{
  "n_head": 7,
  "extras": ["gated attention", "an embedding shortcut", "skips across layers", "weighted sums over earlier layers", "capped logits"],
  "init_std_up": 0.023
}
Each number is 128 + 32 x the weight over its row's rms, rounded and kept within 0 to 255. Layers, rows and columns count from 0. Numbers have three digits each. The size before them is the row's rms in percent of the matrix's.

# layer 2 MLP down (transposed), 1792x448, rms 0.0471, rows 1097-1203, columns 384-447
110:089107205178156170106118074115127131116131175174121100109164132109110158079150143104114141167128153180093116120094045117196169137130147106113108087107131094157068137137092119156129195133088155
096:141211221090124117132132144085108101086173147116118167095126065121075137100117192142184171050134129155087146096114171089218126108151113139105115130145175158178153128129134113121124148118151081
103:126151120126173103171159130180200100179099074107142110143145087127115145152146132111088170180125130122066106108104157139121139129177141117156079117137138098124062117165131162133118180166101153
107:150159092100167137124192063160171116149120143132132145089121114143103110157073140133118117108167133117090139115105144114093122108085148118071099174165081093123104120119186163087136149152056110
109:139126156127142132135164124145147202094162138116107098160130132099090177093086145098112136080118120195134110097116108124081170178126156165132165140156128123060105115163122164184108109055188160
103:157152144141169084132127098109149160077103124156173165072095132151136109142126133136137155140158158112159128119176124171157214109079138162104128108111154074116118132123136157155145167105176129
106:141173138157120193128098132149143041163090114134120155176135085115163099129118107114132117191206079144118137119127122150187145107082138153137125174126096130138080113122107084119122049138123144
020:118094081096105098112094156093158054167075160151098075115182137126084151129087119089069148101071146149178118084159129106135122166103169167149161097109091168087173156126186130036117188124090105
113:166072177132135145163136130138175166132118122152125133108061151150139147163150168124104125104129243125122119131137145124141117162129084108157167143174124146077185144119154181165074148138110121
112:163067051158098158067069148141072164150139090165161147068119065142165123062077174136136172129131130152171097097091152093101093117076118154125127123120119104083188133128107115133140114135115119
114:152071098104172071156106113137135157123126122128193121128126130103172159085132122106119171096208190141136097153094083145110147124115097129162111150151115094131154134128138122116137097077157149
103:123156095137166064100153162104130103110183160103085141158163039119165191124171126147123152185155110126101136162135061110137124114150144087149111105140087072119128143147156136124136128124151104
111:121159088174125124114111128138177128109139168164141175151092117169137157114131103111124107167105109124106147110154137121143121121113085111141117110145152091194165131134055172088163167136088071
102:125148105114105151123123156098175153163158099149099079206111167112136102116149149123171150176123143119131109136138146181131093114107140171150103115134098177112131155124074128146172091132107123
104:136107117122131107090141113140088127147076062121118138141066163118123223098118162136095144071143153113159074127143144076089087106111121082118114128151118158117087116123110105142149131134095139
100:141164139146164108106100162153087126124143161100163114172121090178074152123167039112108119177157099173117109143147132106113144133132175110174208140122156173144085104163158162157141180199154108
108:090173182110143140136143109061085165133154134154104135149159163160126147137172126168124203138178156115110112149086154132160147115060129125133162174174190078157176142115130111164103071146126135
100:145153118134100165065072158103122163136107173116166094114122109067146130145149103142122119144133102106113134143185066108091119168117120114162121173196098099107104172065164151130179122075100143
110:171124136130090161148132143173133159091158127175125156140142173179173112057107122111193185146077069122093120103125078184143137119150113141149200172112116179138125162116150109137079107118143124
093:099132073141176187116134142160106168149160159141095188127109121061143175222128140055042059152166085113138129096119098094093092140099062151121088106089147101167130104090122145156149144130094108
109:135173093154165122178103110130149078110163086148079091102117102163128158095094114110180115077158107154118080109165114121170147108145115139112117202127139116085095122113087103147116128113181127
100:106155073142132103089093166136136128144139136115152140109075166160153139145131103069101133136122128116153117161111167093135132158124076170117120125157114143128106091109112164151153141128110128
105:096094145051085166137091097167168134171178158183113151130118126132084155107127051168086095112163129141137145119159063135142106108158095149141188095174138105138120148075108158174138119101112111
105:203112079069147170156130119138156099192098156146116112166156098178090153087101136184180142128083113144140106163161183171156120080124127150105097114097126117109120087153120107152129114110141157
098:170124078098091157110112116110078107194125137119129108125078163145128122123144110143089100178103104106220144137150119153135134129122120099121155137153088190142166107149165111144105111150120108
102:099096073175089139142069085113145170079099154110110070095138059137169112108086131187135125135183139090139123178119142209173129156171074185103165101131141085147139162129128071134129159125161120
100:131161114150124141099147103156150151171129085083196109104118142152120141141137095160126161153144190172108138151118147082154112087133187117092124134147151101150184080122116110135181141096142132
108:131142117141215128128143117146191089137103123120166114126156122163080101080160130103096099090159169109178106151168169136152166093088079106115126113107058158095171076100147087140125169146121145
102:116132146136054101140081164158120104247106150108122128106129126077194160047150082125170120118145183163084109133129142088157096068117104194153127153146174151130132110132062125140148127168135123
102:109107122090101129139149147100067103084101134108120188111114148144148142085189111130085133146172123126171115108097107106167162183167092092170123067143123112091121150138091106112132140141109097
093:081101149158125168081141175115140137123123201108167082152096136158128137139177099088128151119160160160136101183070059159114169104118126131118120129120170088079055129099083115082114175143106148
093:156175144134163150100168164112149126165129174078173183153098163093101126154178072108079128199191121143090107142133170088064168099155094115149102128133158078082131045145124107139150154163092126
101:104138146132120131132168142120118108081129147155131181154038158100108122090165137190174134136090116080165124095083189255186137115132157153097143117090150140164139060169089157127124120179171120
100:132103122146136121119121088139093106128109131129166088103159112183087068078098108120071083101119108111111159128118102255121101111136140167110152131142138144160143146123123126114128114171132173
109:117138138111097101114126089101116119062161127096206078179127175178119149060152027138143194126109148063174103136099107235100122113130135107144139119111109109129153125155109095115135164164130122
094:070174153113133084124134097076069120096103157128113122075185167091151065150059141146071181114114112173134150101219173148077205083115125095123181121162197120127123170105097107069057181161134115
104:137106138081143159169132123107135116196102061156224098147179067154130114126102155123125139159099114113192185156132101126135115103097155104116185084165127144152095126153147085118099137128153170
099:127124172152154117074134094109143114134120163164154121132145116152102090110105134152097086104109119084149109169137099137110164140128089132079070124127113171139166143161153097121181127108091132
104:143149120155155043108141126059178123170142104103173124099114173138105120114109155084101124198122140143124101123062114174165099127119134106153133131111141154123092114148158115078151140126114165
107:133160146144134134121127121120077162101101160144130127146160087071124094167162116107137135146094185109120171125067092098132108119107080098137132141200214115094124115121103089165107099094195203
102:073105095109134118161125160095131094078116135096117111146185155095182189090096091148106129121176118127166147176112163107142111131149126117093171142138104142150200120092119099125164081162129166
101:121154119146158173115119129078095152082141138174050079095100199126092118112091123115135111141116163124092096172111147131203183160156080086124142169145197152127157088174153143123109084164127147
106:146088086140113107096122129121130078121176109148134072145114136147166151134121146137098095164179149145128107118143101092092138140134035099088077117124120089148102115199115171107173052105136067
105:109161170134150192116101114163153117123098162094098080026139097153133121178126126090170160135134167160115099113096079120122154147124139148119085104151140070116223085048128123134173162113105118
104:120133118133117138142102131124185065133109115159084143148117174115135149124139167145130153101133183146071170153094136146123130154171134114148149116088132112135133172186099111146095123182146132
095:105122145097092145138089182142149155144138119165091124147119049130122073055162117146113125146172167075103115138131169171121101164131190105129153102071068136091085137132115090120173137124136097
099:116138080194136158142088128118163081151121141184131108111069132111083145125190109176112132172150117135127087136124167158140143094108096135125162129165131124135021133118149131152117128103084126
108:143126122108068146148136076156097165114174199075139128080088109198123150139119155123167087152091152099170153210137144121121122150164071169148057144117112092158088084088079190121145137109153108
104:116120159123107175118099066103062150108122150133165116103119091169135170104103181098122101136114102140113107078172094140136158108159095155079149149083159143130092108178125134097134110140103194
101:104105114200139083100128115130123090122177096054137131137159192126150166143104080102111121138145153147087103139110106160151146095178159133176176120116223128103145114150147173169063137093113157
106:083070132144095105139110143163145115206145112131116162049166111076133143137114217123108108109142164141157100091160134048085140150094118081135110099116070108168078128094111131098136150144193145
106:158154036167126190153159141120075136142098163111176113192098114122154122122186123136115092052120123142152143104158125057162125161089085127172159066100156148122146161102090163093123126122164159
103:170190136126087137148199097110155135103115142125089171134111127141167136077077173147078104068151151080116111147149063097112110111128102105168109128176165108138158171084188114136144137106132106
100:135130184127170180149076156081133098120182131118136164165044105124132173175187132111163178140196129194100090154091121174105147136117123124123176155092129084119107112167171056144129147137113148
096:146130133129079180136060107126110130147150165133126100063129179037100081135081117091130187068139164131166122176120154171102170175121091110101144099129129142129129144173172053152105188125132134
101:143093088108173134164117100127131084142150132159050090131136173195204119157134112103082154182120143091109147079111115144047114100094149166095098180115115106129122065119119153083132176141137145
093:126138150160099167159177114114132113140141117191072163114106135085122167171144142147108135108085116184047085153143170092117196100126167130095114171122208134168134108107092108095152098141148170
100:149182112196087107107140089151136094126075139156151162156105128144141142099169104103105104114058109114050132109113146148162142113099099116132037110150135171136121161164152134144126154106158083
100:089166102150105192133177108130085214108176131167101146079120192086117141122162120148130155179081108095088136090141159166136153134105129213109107115159185138114116109163102114135135118123106133
099:140169066102143116087075172100127085063120132108140132141170114139110130163088133116134147152115136107124117087110100149176132147148105116156112123231148087107144060102118102165113142042126130
010:097075101135079107140100043162136109147148112129118058190144125144125136136064165100157094153063108137060112148133140058136088105112133234197123085114110136167154153109080098144083163094123145
098:140154141123090092143139126141159156177113153190120171130192152139125111128137138067156066171134084102106138146120102133164153153178150180127087189182132141146094111090110127151110100114080072
101:157177144140182101088136159176158193137131126195166112157075156130117119082115113161158090132056138108132130103106141090167100076137148131101115152074097122114200112108190187096111073118106153
101:127148180094092116133119134096153084106141102128132165125117122103120129074157120157104098163105083118132100133108143255108088080096086165119155169112140095116120074108105068167155133138147119
099:103144136126073126160121094163109141107147161068116111050117130154087140144105183116131139091093127129059122171171102153120132144105089179126086101145159108108124082084122153138161182145114153
108:139115099143143150144123160115136178126084223133071102154164093162123107146158125135146150127127156157145172144129143120105138044128100106144078143147131134069109153135146137117112136075135121
110:137104152098134137124119139121115121126092165160144094200206090167136165100110139093129078146155184112128109116111113144151190157120072107151136110137114111106162115056082121111061190081096121
105:120152114164165084089133105128122108101053104151159143138181136158173137156121112082223120098151128122050064062148119144118111122054180116154087076150150082085142124097143089130118132150150147
097:130203141154090132118180218102123165159148126128128130178145106213101140123138130155204122113197110070138086078079142150142148127127152204118159124135105131105112075170145170136120100125115128
089:096110131126121118116075139127129158000134155111122085087144104136161129151166087126136154185151118101145132092089051200090117136168089165116160124097146110132170125136142113071133103139066137
106:147135155159151118126108160095136159144090083110134147128059184115183088125127100110114091099088147133122115118165109158111132189125107100147130099119155169095174121085072100163123027154046151
112:118190120129103074107198116099132125126130116110107125158133168081082104047196155147152078100148146138162093086064134081114158154158100161128089088115121103222105172076126150152100157135147141
103:088124124176144176144116125108118117148065177148120087129131117133155110100082130095142114092175112174172117178117122180135140106119148134117118123125068130124138164137096119116109157108106182
110:122174185124115110060164120142081130130134099122140099159146080130172114130133111151101131109152103065157127130115140057070136130089072170162145124124087106143139100157143113139110109114167097
102:098127173155151114167167099118157106118157131102130093146162179173109062112073182058153154047050161104119070181133067174093178162179132135086117159179161146101103087119125176129120126129066121
103:121150130117147187073121101068113116119167132142147099131146182134125107129189102120148127125141102096127116108151170255162178140126160170107156144078149100164180131109130144121130125109192157
114:172139160056083154165199155065149087121143191140123137119104093158189101100109142124095152116082132135148138139194098117138124148145087142155134100111094176157131121126160137144150142125067118
099:109070118092162161083130140150090129177124176120098114105160118131146096161131121186124151088153166135158094144143186125114179086145107099142182106119170145164119153102180153087087154168129109
108:134127133103130175142109118119081120172127128126098133167099174113145084126152156202077133107168103135095151054101165153182125145161155127085130190110095112142175109147195141173112114072077156
111:195062123127133149149160152121117142076140146165137128180098129115146141163101112209143204155075185092121119134149149128171115157063108123093097168118092121153139152100133144114088118161126095
094:123092137097132133154146137133076112052127120114136136171154166120196102157119139135088163175106137189123123162128110146132165173162144048117096129157157117153154138137138165178106127121082094
096:154119200108115127107118136099164159134134131142128114153129179169130104108103135125095102128153097111166112136125121255114127130135127184113119155118121133098115099085155088110155080145119145
111:129101049150096134167125132136106070129107088114081074190165121155084110142141149118143133125093178153193111102084202083132155135119115196154103136077122156160139107157221183132134074115129167
098:113106126134141152097143063047126078148144158107086113134142087133206124100160134150110117126085172139102125110143186147164082097075199096108093098122125178104120110109141190124051148089143129
065:161124125123090137214133122189140107153070098099107061138179148145143084148090145126076156099149144178108143184176080140119197124100169121107139160134120124168114065156119175127081143141113166
109:089145173100168069121114150086200088125102085155113104143103117052121195096201157137094179099136125172122135100145158075132155088192119100137153132151122163077165114140102100151164132152167155
094:161165095134133139097122111133178109102156225139092110117160137150099114178079056113162144156091181112131162140148121146098205103152166119131132150121150094098152114148183153098163133118118148
100:074198093077152124116123147136087127139143150141144153130132140101100082156139139150129154143164122074104114071145120087142174142132127111108122086097189129160085068134097174127093100137160176
107:125089188185146093109159160112087091128135191193134121154124117093170167112129128147106144157103156109122115155122111144144152173079099160165194137115125117088062142121105081144158075145137148
100:146116160085101105130111108095160116116103117149087130107212112109080071138158124099112112137137137120179077173105099110128149156094127187126121098116173130103173155148125126147147158135084232
101:091129141102118152148107166142114156148113148145107141192136119098143107139133125122100123151133115107129084082096149185102223145129099113085140115105200158167095137071148187117191075151094101
095:095121184086192104072144176135081137164185082152100118178193117158140189151125099132197091119072163170134058155104141130137058086077145122067100152196079093087051092093116062132099131137154112
101:119185137153063093125156127126132112145169134121149112110133098199105144114154142076142142093086111118075139120151156145173138180148151101137134179186102133080079143166096087160131175087125114
102:118158122114150168142175202169105124159108149158097140122102152094188130149116112141112100147082065161146160098087154127100084134147097153132086138096202106173093069108127132078080090165153171
094:107165135133137109122187118133136122086078124117064152088131097136152085080174058121121135103183144115136097085100109089114164107096104136098131146126152115106193109116151112107124143173147151
097:127115069123073128140093157162095128075090154089090095142138145149102166110117166165094123170115085139087165111200132148143128161172081193110140099125176123079133176128098089079079129150119152
094:071151141078099147117139137115112138150057163087123093121145053167118132048104128115149117156145151148152086167110109106115123118152095134121116117084169100159166091112118147189108137142154183
103:122181162201124125100076110141120153080130123100096096077149161109118106153172136132148116086088150085101157156105122150141130116123146156129130132100187145127128187169127200112122117185167125
101:144125115150117125123145131105056113111068131122137142136193162159127069121081144069106127067164078154132136112125136116140094141080076111180133136059180140108071143103159096114177116112066138
109:059077109089155124149106153139059123110163122142129172161168101106123146163173175182048132148135147097084093173109097136106053164103124084137153107083135134131117110124099137127126165105134165
099:177140164077139117164043120171184112152085084095080131086108192120124105115134127082098135155190166118122154141129086192067107116093095150107160110129157144098091101149119166151141130182144152
106:111123145046123112148134164103125175119118151169208155126158139148171164109121148142104149118126139104123122154079073111133189123181160085094110125067138085207153135127166188123145081107151103
096:084129076164151143100110116107143148109142178132060145116106194090059134142132148140123114149141140090128125108095107136137103144158117195192151152106101169121059050094209115137146094151147118
106:165182125136163212124159097075136136104156128082159138096113134084129141155204071126091126143141131147056100089117152070106122119153135170139162122134198197149142058137072112114107100145127182
106:169146134152104153147085112113136146119152132100105117066146189136093080118107040167087096103150136118101101161156152118151119073133068163118092079226154101144179118105168141120136160162196138
106:139122167111159076156171110127214187138183132127147135090127129097121105096129112098146155097065153098109126105150151109136122163162103116158129116157118122132104164152167214079143144089156162
107:113067140057155084159178161100162161173104166149116167165159122106128108080148140051091072130092179100097141091132161125132102121173152146083118125161116089084099089136120169145140094114115136
# layer 2 MLP up, 1792x448, rms 0.0522, rows 1098-1204, columns 384-447
094:137092160105155145121163084161200145127102089133094161114135163080149189099159147169142115098128078084078076124098156140104109108107144154145076141164112149182060117123070139145118128142139123
099:159170143147167141126121094156106120097114116186103113138123070110139112042145122129154111113141125112158098120100150091160202070218148205134185156149008114111121122180133149119117161084149141
109:102144176090124135090167148100121100100086092083119139102151096063146156139121151132115154151122167147123143061141149141115207089091146085149143130172121153104078108160110143087188101129151076
105:109075110186184140112138156084166100143077155140165157140232081115168133175056192102154124130112146111117207101103177124088110140162108126115137131119141079163139152058136127170180155102086084
102:185135120106165086148108106128089094127123073153106149122085115077124114111136112120114130106173148132108137104087144113109122157079156099137135149114073130074145167093146135069210101091142119
102:151161123189129152056204146170156154084099112140137147104083138182131125122078215142139122166101136173168121133098092114149108104142143106139193121075061101120137138153140107143139092106099085
018:133142144154135111156123167165164106108107087077100185097162045158115137185152116134114079125207142101121185092109132052154136156095146129186087122088066098125159177062152149116117124115154091
121:140098120149110125100162151105177084149178139130126108105148177139131134145095188131107113140093114109144167128154166122110157150117184071157123144115112146136096136109146172130194122148184081
118:159108093148069190138063104174141178107111180117128112112124212140102130125138117086079078136059150081172168158139104112101154129120196081124066115096110135148127163071192172094092155095168090
112:130148114184157192166139086143108128138106139100141122122168143116136119150082192129154143085177173121099132108165102135114123141144087090162134061142119128134135166070105158188160141161118122
102:153152134147165069104163133193128144163099061142163173138108120065100118168186143119115090113117097154076099139146074134137118172142132092198122152126081154063114144105128116138170170086113049
110:207153180135126189127122101163147070132078099141130101135127133063111153090111164111135163123131143059152165095070133130139096133108122096170123108109082123178103145153167144091129100118126134
095:155077115097072149084106181129119147153170174103128107126110157170131124112169143048193126130149090146129105130114141107112105135097179177113177045156095168078185178112182116138115192092105136
103:206113120099132089126135119128148135186076094134126096146105176100137143132148150139134062065138114115139128187080082108130087116081097142148185126168081090147138136098121124122124075110141143
102:193074144077091097148094146146127167211091154146124051160110104202068171091160164133110119095140140214109135151194125102108093146175176082113091121131122149091167182110108165168196165123189098
109:137152135171177140152166148119140168155094104117157131176136121157123099130102222132157117137198105127120131160170154107126069112131111104166125116096113060120124097130205160132136128136086114
098:166146120133134126143079079152117168139160130121149164192142133166143185128103127146175122129146111129055163176108124135077176093099137164128085102070135110096132172143117126152126133149099127
117:143135144142110068137093124137148117105165151194136199146065141097147114159183148145124170149098092052122123091144137095157152064188072127144132118078064165087193091101151144128151075109177127
091:128119095129161109128096114182086130127155173146073120147147168132150129124105137115122105098107107073131132172084112148171105164143112111146114160157083122172111152109153088149154184117114131
105:116134088094141159097182075100145092168102151060096159082095116111131181146101158192106184140119132140051165120164165096136114159082143145131082128100124109103167148131089074155184117115120089
094:123130172112124142092102134116153136205113068117106149152136186080195149115119128128161121097127176180067148133122128146161087141109154193133111155194094161141071092099111131101079079111138153
106:144114156099135206138090149147121126142092137115145128095193113120154145089107133158133121104179153042107147098127174124138111115126127149149125158091145117147105132140167147142103154124171100
104:128168106108197144153086116117160097147098210131154152103188120132152134155125172117129131117169146095155160096148107087158203088115127124122112194100144157119108126056121156205158074117106104
091:183053095127109075145146085179111180117152150106079064081112172151155154135122163153117077122173180097142139107110104160092089084151129122138163115115103127092146153100154103151127118098180099
103:145075128122129160109134071161127196133096122072067123151138089135161113080103114199137148120195158101123160121117185116145120137140122222112136130093126107117175173141188166166142147128130054
100:164063078105191065146100102134118136184133100090143146123111123158148150182121105153112164123162188141055109143091052084152061145118133125140204146124108146154134100127141117170128148109085113
108:139155112151131095151117172124149158171181076080091140152091131100089137136090115150114140148108158144138141129148129084083106095098074089192153074175122088159123152125125076149198130139111087
108:126102148144096167129094133163160133166161102188145143149101132132083177138171144119156136136110184143097113106157105155155061108120139131142114052117125136089109110154117072186199131121175102
117:138134103175176155147123180109178082129133166105121103137123091141123171186103222136185129153132174144136142104193136089225195144136142096121135171053100080103049143164130122166111115102128103
090:145164147158144202126102116153103155131130142171160140142112102141151117113081118151138041124183103121100134148113066107115164072185153159116130174077121157154148185193170107139144143134112146
090:134068160166141123142141080154175137156167118121219139159141098150137078161138132199134149115107098070065152162090078099119121116137088125134088086116125164126140052116133130115115124118145123
098:150133174049088090056107146104135056099152168112111108121136176089136187123118162168202134084088113144166126123132148154182121150135225094147091123108129151156130114141124071154111136116152132
101:179086097161144093119133068158099172116149065100152103117187108160126138135149182105093156116122194105120118115111060146153095155108143171203112136125109140178137139161207163124149109136114131
120:140165114160137126131178073112105148100129106074112113078178183119112159110194134216090141180105125118140122162108053142141073154132171116151163099136105167117153174163131113134134173090100111
092:139064118123074118134090126111141175136087122156162149090164204098175058161135153127085092131120164135138162153163138118117127103135151128135175087133120218144182140137100146155141165099121089
100:129092141108116129098172112098143154106138146137175158112176129103141117130143139106154103135089119109103149140098154139093113050135078169214134137159100081114091115094107161154134164161117130
092:129109094082165149108115099122150152160103136113180142083146156158091093201123143167190174178108121096138150128095107115116142099082125124103153116144121111116141101147147140116108141127137121
104:157091151136100100125122152154108123129150119125106109122156122125108174198114190094134169117128109125053145080095116150204132152095139141143104094180131144098105124083111187111161120110166156
114:163152160113148076111176108120158116130130105057144141113160202104183134100184107138170117113105131130102151168137122106121150110190128075170152135121140084120134154178125187137133120144078080
103:155139134123193149129133109111178161131062090162148149152112169090153134054144172114114086066162087086097144139136111057177150088064182177148080170065104168100112184164088159132138167106150116
100:134135126106093124092112127189131100108150115177111153049066151078118144130118148142073105082121082057127142177085138106173127123074176120109110125148115152134128138096144225121138071114098047
106:139136132130103077140128120135115075166130114133111095120143154104161150091159162150116117125150161095060164130106149128141180068072139120161116152103106069131140104133121104167136189128116100
109:181115146131169125201141122087100145104157127121098103107159118097115151094081121113173089162119179073119140168179122126105104086142155162145076133124144071145125165129164195102134072142082128
098:136136120078071152172155166124099096110171131141081154144090166083103119078086132104145143105130118129138151065136149139109175106159182115160187087181108151137145110118155167148139109153130142
103:152129108166116121184147128127106179145182109132145119037162107122069126125143140149135173141145190091155090121129095124124078167104083107169094074178124148150143163076148174105172081112079077
104:147080140072099118127152151148065111138147161116188142168166122156132120112158127164185173131175117135112147105119156095105090136124142162110133091182124094157142121052117140123134147109131143
107:124170124161075149194061146129186122131132111163102095123123083116117140131135120102111110136122089137122120150124159079049145128131155139103087147105084159106173096177092111123172166148110157
096:125147125120096161123121103146138157133150092145200114115202079089115129156083148153123083157143123117114158097132152080147098100121135093126142152102105113122135090141168119158204146090134115
100:124159136104136147079175092149114138167171132110093146138090167079160140084108161088139119073179064082087187168060189120164125060154116169135154095145115080184121092071122152191103073091126127
105:136121175076140198154087193099141145141133140097106119122142106149138132073141124101091131185146165172119121086112152163124169125117154182137150115100133112133126113075131098105131094141149129
107:177159119127092114109084152110060095132077149054167135082221109157182139086141130116138190110127132115095180084103113145159071138126112138218150110126118168121128124122166112096111095127148074
108:108162133110129121120144108110113102141100146132086109180077099125126065139135121114099141138103162100064180141191170100093101086098104108166145145148130100153107073151078125195147109129118101
097:203076150133147128126114142145181099167216089090176134128125158119153146154141108165178112119139138101110107178153143110143064104133066113158164127108101136084101139136207118112164113124127130
085:129126161119095162178108104129119138092085118116145181115133113133099083133131162137129130112147107118125201122118124121121151102063133133203124103170100084138133083117110137139147122077115117
099:118159150108152150118110153175122152087181084139088185088122141158097189084139119159121062092107120116168158143136123140173111097197119131140162162091053105181153137101121113200118106114163074
097:136132063132089117150120099093100099152137137127109167106223138060121153156168147163074153163189179114049110144136088119120114115148144100129115125075115108149111111130185095141150126129161116
100:140076144172161175192121081215143104149082136056123130087111124126100148096120149104147097114104112134100116138157120057120085068145133132121094163108116110088178150175151183112134161059125107
099:115044133184140112090168091125143106128144081138116181078130169079159134168150162165082084113082093099091117128110074080129087084082111155145119101118091179127140109097108134136144129096086113
096:122086110144102143098120140150143116150115145125132185102141183143138166114104115148152147137115067119084147160113151070160094120152121161097183192135122074145105128081121144172178079078095125
010:188096080133114112145118148158135128142064101141071198115176151108110163132145141180124054144158149129099182094142119086124121123138134150128077098159057146060168141099151180122138119114105083
099:123132100102119109100095197161123133136193111161154145155130123126111079152164179162092128106100152134194166129109102175177131133134145154119126135139090107107053133086173080116128113103126124
101:163074082135142117122126126194156184130149126089171192110102152135139097157160140149170121186138117114143148098139120124081046106134082141129073100096134100131125165089141120086144137102095101
103:139168162117097106086141123114109112109130132122118110066136162163105185136174133119124143119074103091159106141144165138146125076127169100173147148118112165089139162133125116164125093130069139
099:117157104080100110073127096151081160152142098082158128110087144094109120068142119096172100126169128121106133104145182150115136168094188129154112101106111136112203113139161163189165150114105119
109:183079107114168132110149131160118127121175141118132108124137125137160129120139115116112119082145161125118143099098065113094079091180089070114096158144123138147150206129140117132097154089145146
111:146101078160083091099145132106084104120162165124111084108134171099090123069132127105161097143121144141128125166103086063069117140122123173146197197164106115157173116093116203151116157078118124
108:207124147112143170105078129138152164112113063135182164114068121091144142104120148104141156122133133118163142149070118084138068180134170146140140067092124136162187188091114076132165108107117125
094:128170126138117147104128168159118115185083119174155165161116061174136146108145119093107131071101175080117143124129161131129161122108118169169169131115106094103102134121156117141147089096137106
089:194138138128143125141107150141220135131098060118115167145158150119175089167144180184131152154142109101150171081163089123108159087169089098137184120092122138128147150109124181164102132130166088
100:114109142116161070098133120067199109133159102095101152103114115119134125138130180203118160171170090198153138093096151096087137064165122128103082149106071104142125111102122117072138137066138122
120:205120150128192097110147098081143190120158090144146148193127214133124175167112178108084088115106136106146170120140114106082107074137073130151076195074122095143114187098145109121158086085146110
108:162067126097175138155163092218126155106101148121096144096170113100075205131099210172133071106148100155141141152137142096102053162199101105134151157128065155093145165111112147099140187120137128
112:171122161100108130135110158121090072159172147106146144137123135126071131158151169118124154125169091138169169177082112124067112143112155107203066134135137097147141153115100142141124082145162130
093:161123138161137099138141177107125103180099133138109119125124142097110141111089131072124076130109168155148119146113110138123107111125115078127088102123111171099174116130157107177112142055148153
104:160067104088156123108129146097063179101097126088111118098106145114151122138152089085074126156133135131151123135166066145142086128132169182101127109142074171063122103097138121134123156090172126
122:165128161139090118173102140162126135137061101132161193144181169136089142109116173123169145101163141103214155147163166083080054090108124099139173101164104122079125098121202128131143113128164053
097:116147132186160179196128086164125106117118138168147118055093102136127146113083145124161137079146124156104116132100078091149126128130168074151038158130118141137145195145116102136150136111059140
108:119121169138081145179176087126120145112105127121106081139091153102116108101160105103170139152165179164106119066082174120094048160121113150121107143170145126140097101184104203137184152092233118
112:152085175109138105104094108123149105154142095088089100121165132141151123121120154136158098109150138108169221102120088059117165129106146117120134160131101097189139134097156155155125134123118060
091:142098182171037189088115144123123142098137135120111146129089095137153128129086147147107161137093163092080184157135134151140142118123119152143102100155112132139168086092118090132183112122163119
103:138132144125128129111159157125147109109130073100152146107181167138150134100136144170089170095081126120153135165140135165147092128135199101146103106169122155141105094123141115194110137121119120
114:143119116133107094086185165146145102160080139081106084139166149117159162142112191173115125170177117160093132115132168139133181097076124112137143132158139086129099081124158069145196111138091107
094:134120084168121153109166080117176147154087164156120137158125094122082085143165135182202140095099095135133152151028082085115089102099168142119168129136097128154188098140122151184107126110151105
067:129076117093097135144134107121126200133116053110095074156177145147201069139160145111098151155127167124119122177146105140138119131115163131126116122099121073156102118103153104111132127083134138
108:163148178159137085197177135153068168126098113116115138156182073109144129172130126083140175183108164152090150136156071148157146097139134090134111105150121103090185166104091130121153134106156149
091:157074153080104110146097160103186155169136134135090141136169106167114106061146126095100116101163179120085153178121141137147105130124182056145091112130084143124096132122114137164130100097124133
104:141122059115108054151103158141156103182153088165184167073110190143131138102198118140166135174160127121123123179185101088129060081121138093107140125086109151099125140155134136120120131144161132
104:195148189100149075087076150120184151168100107138115119126161187106114153146175161138164114098107170112128166131053129100152125118159168121143084091158120127108172157076143131112139122102094120
098:102126102118122123147125108118137107135144137147150185191117160134143119128109147171192117151123153112125144132142113114134074108170109124130147058156126088150101074118116101136124117132117063
103:140131124114091174110118142189103095147091101160109140105104160161190108207156118117069113130156125120176134115138177128083164054128125156127140113133124145139179166078159137160145134144061134
090:122079089094182168082105101132176140179094143122091175113130117155091150118178138106103150124120105144114184089099152150030118085105159144135129141146127106119152116144129116124141131099134090
102:119131148125159124107061167106160150112115128182094129112196133057095143119160123167176080162179150123154114101186115133114123058098099116143144125108094143116096121138098156136141133115174150
100:137114137113131185137189161109171159160152175135127135120095139081138084137081181129113110143156085118166183147100137079109107122148134140128076108107128106153180206072169154134196149121130148
094:140151091175184127106155125118127111111061079180102146139116082121147090116192147117116114099143099092131142071121073104061137104081157133168099069071140123033103152108107160144090161116155098
092:146071114103083164127140121159161130121095116116106105148136171148105138113075175101124125099087108103153134145156172126169120175132137116148144107094123102142120174152117125171117149122138078
095:146128164137156112100150149087156097138091116167098136080138108061138126079202160206129152099154055113116115096076096085155117113151140125134128092137121174113150134092124102197167128096134110
105:151110158156101110111065125185157163174188109113099122144116190045138141156193120150112128079082103078102139155108151149134072103100150037166151147154124156122199130160125121215119131128147086
102:160149153081154068107127114148145136107107087146134115095180095073158103106158153148151169149133068107130142165107151098159094150155149199152169109122109156101142132097071122165177127036174097
111:144092106139154118123149146129184143240146145110127166181175119152184191068119136148115097150128154101094103144137105094125117159102191159093115167111131158150125114124147146135189091136152106
099:180122147099107084161113162112158162150092079127105118058135072125120076123171159164128149137144141129138154136192106121153093097182098091185128110108107145129113126148113154146131114137140127
107:152058151123144178207114194168153122103149144115162105102152102135125137086111136137178078083096124160140151141127111082072151168112123081121134156054099125138186140110141080118180068053091136
088:154147135159126158143100116140122136115135151161099116071153141130127124173101153103194157107091173116121112121122157092117147077101101104156137094021040117100134080125108150095134175099159119
118:108062102137149115135159089151123119131141135088159151121168108071139158157166143164063102136159099115073148167106119105114050101138170095144172120132120194094133101146143148166144098129134128
102:097135165143113181170087151109131147118144139148087095117130118077151135161150125092125125141128079173140128128122166084092183129128134083089095126117109164135211106093119121138126110098099158
108:169072141118090090151127115161104116112155136119097122076126175158162079124165112125162158116134074106150137189081079104107155067096153115232096129106110102060130156070138113129109070145070148
105:158137141143123169107166094133144133152128169125124111158062153106161113090123190118155126150099131131081159095070091137200133072177164138094153153109025147141083165107163154153114089052156120
098:115153146190098172134161099133168116153116161124072110123152133116143069073116086126137221170085125158111164033088109129146179156136154154202082132128128177113136122100137093145095100140139143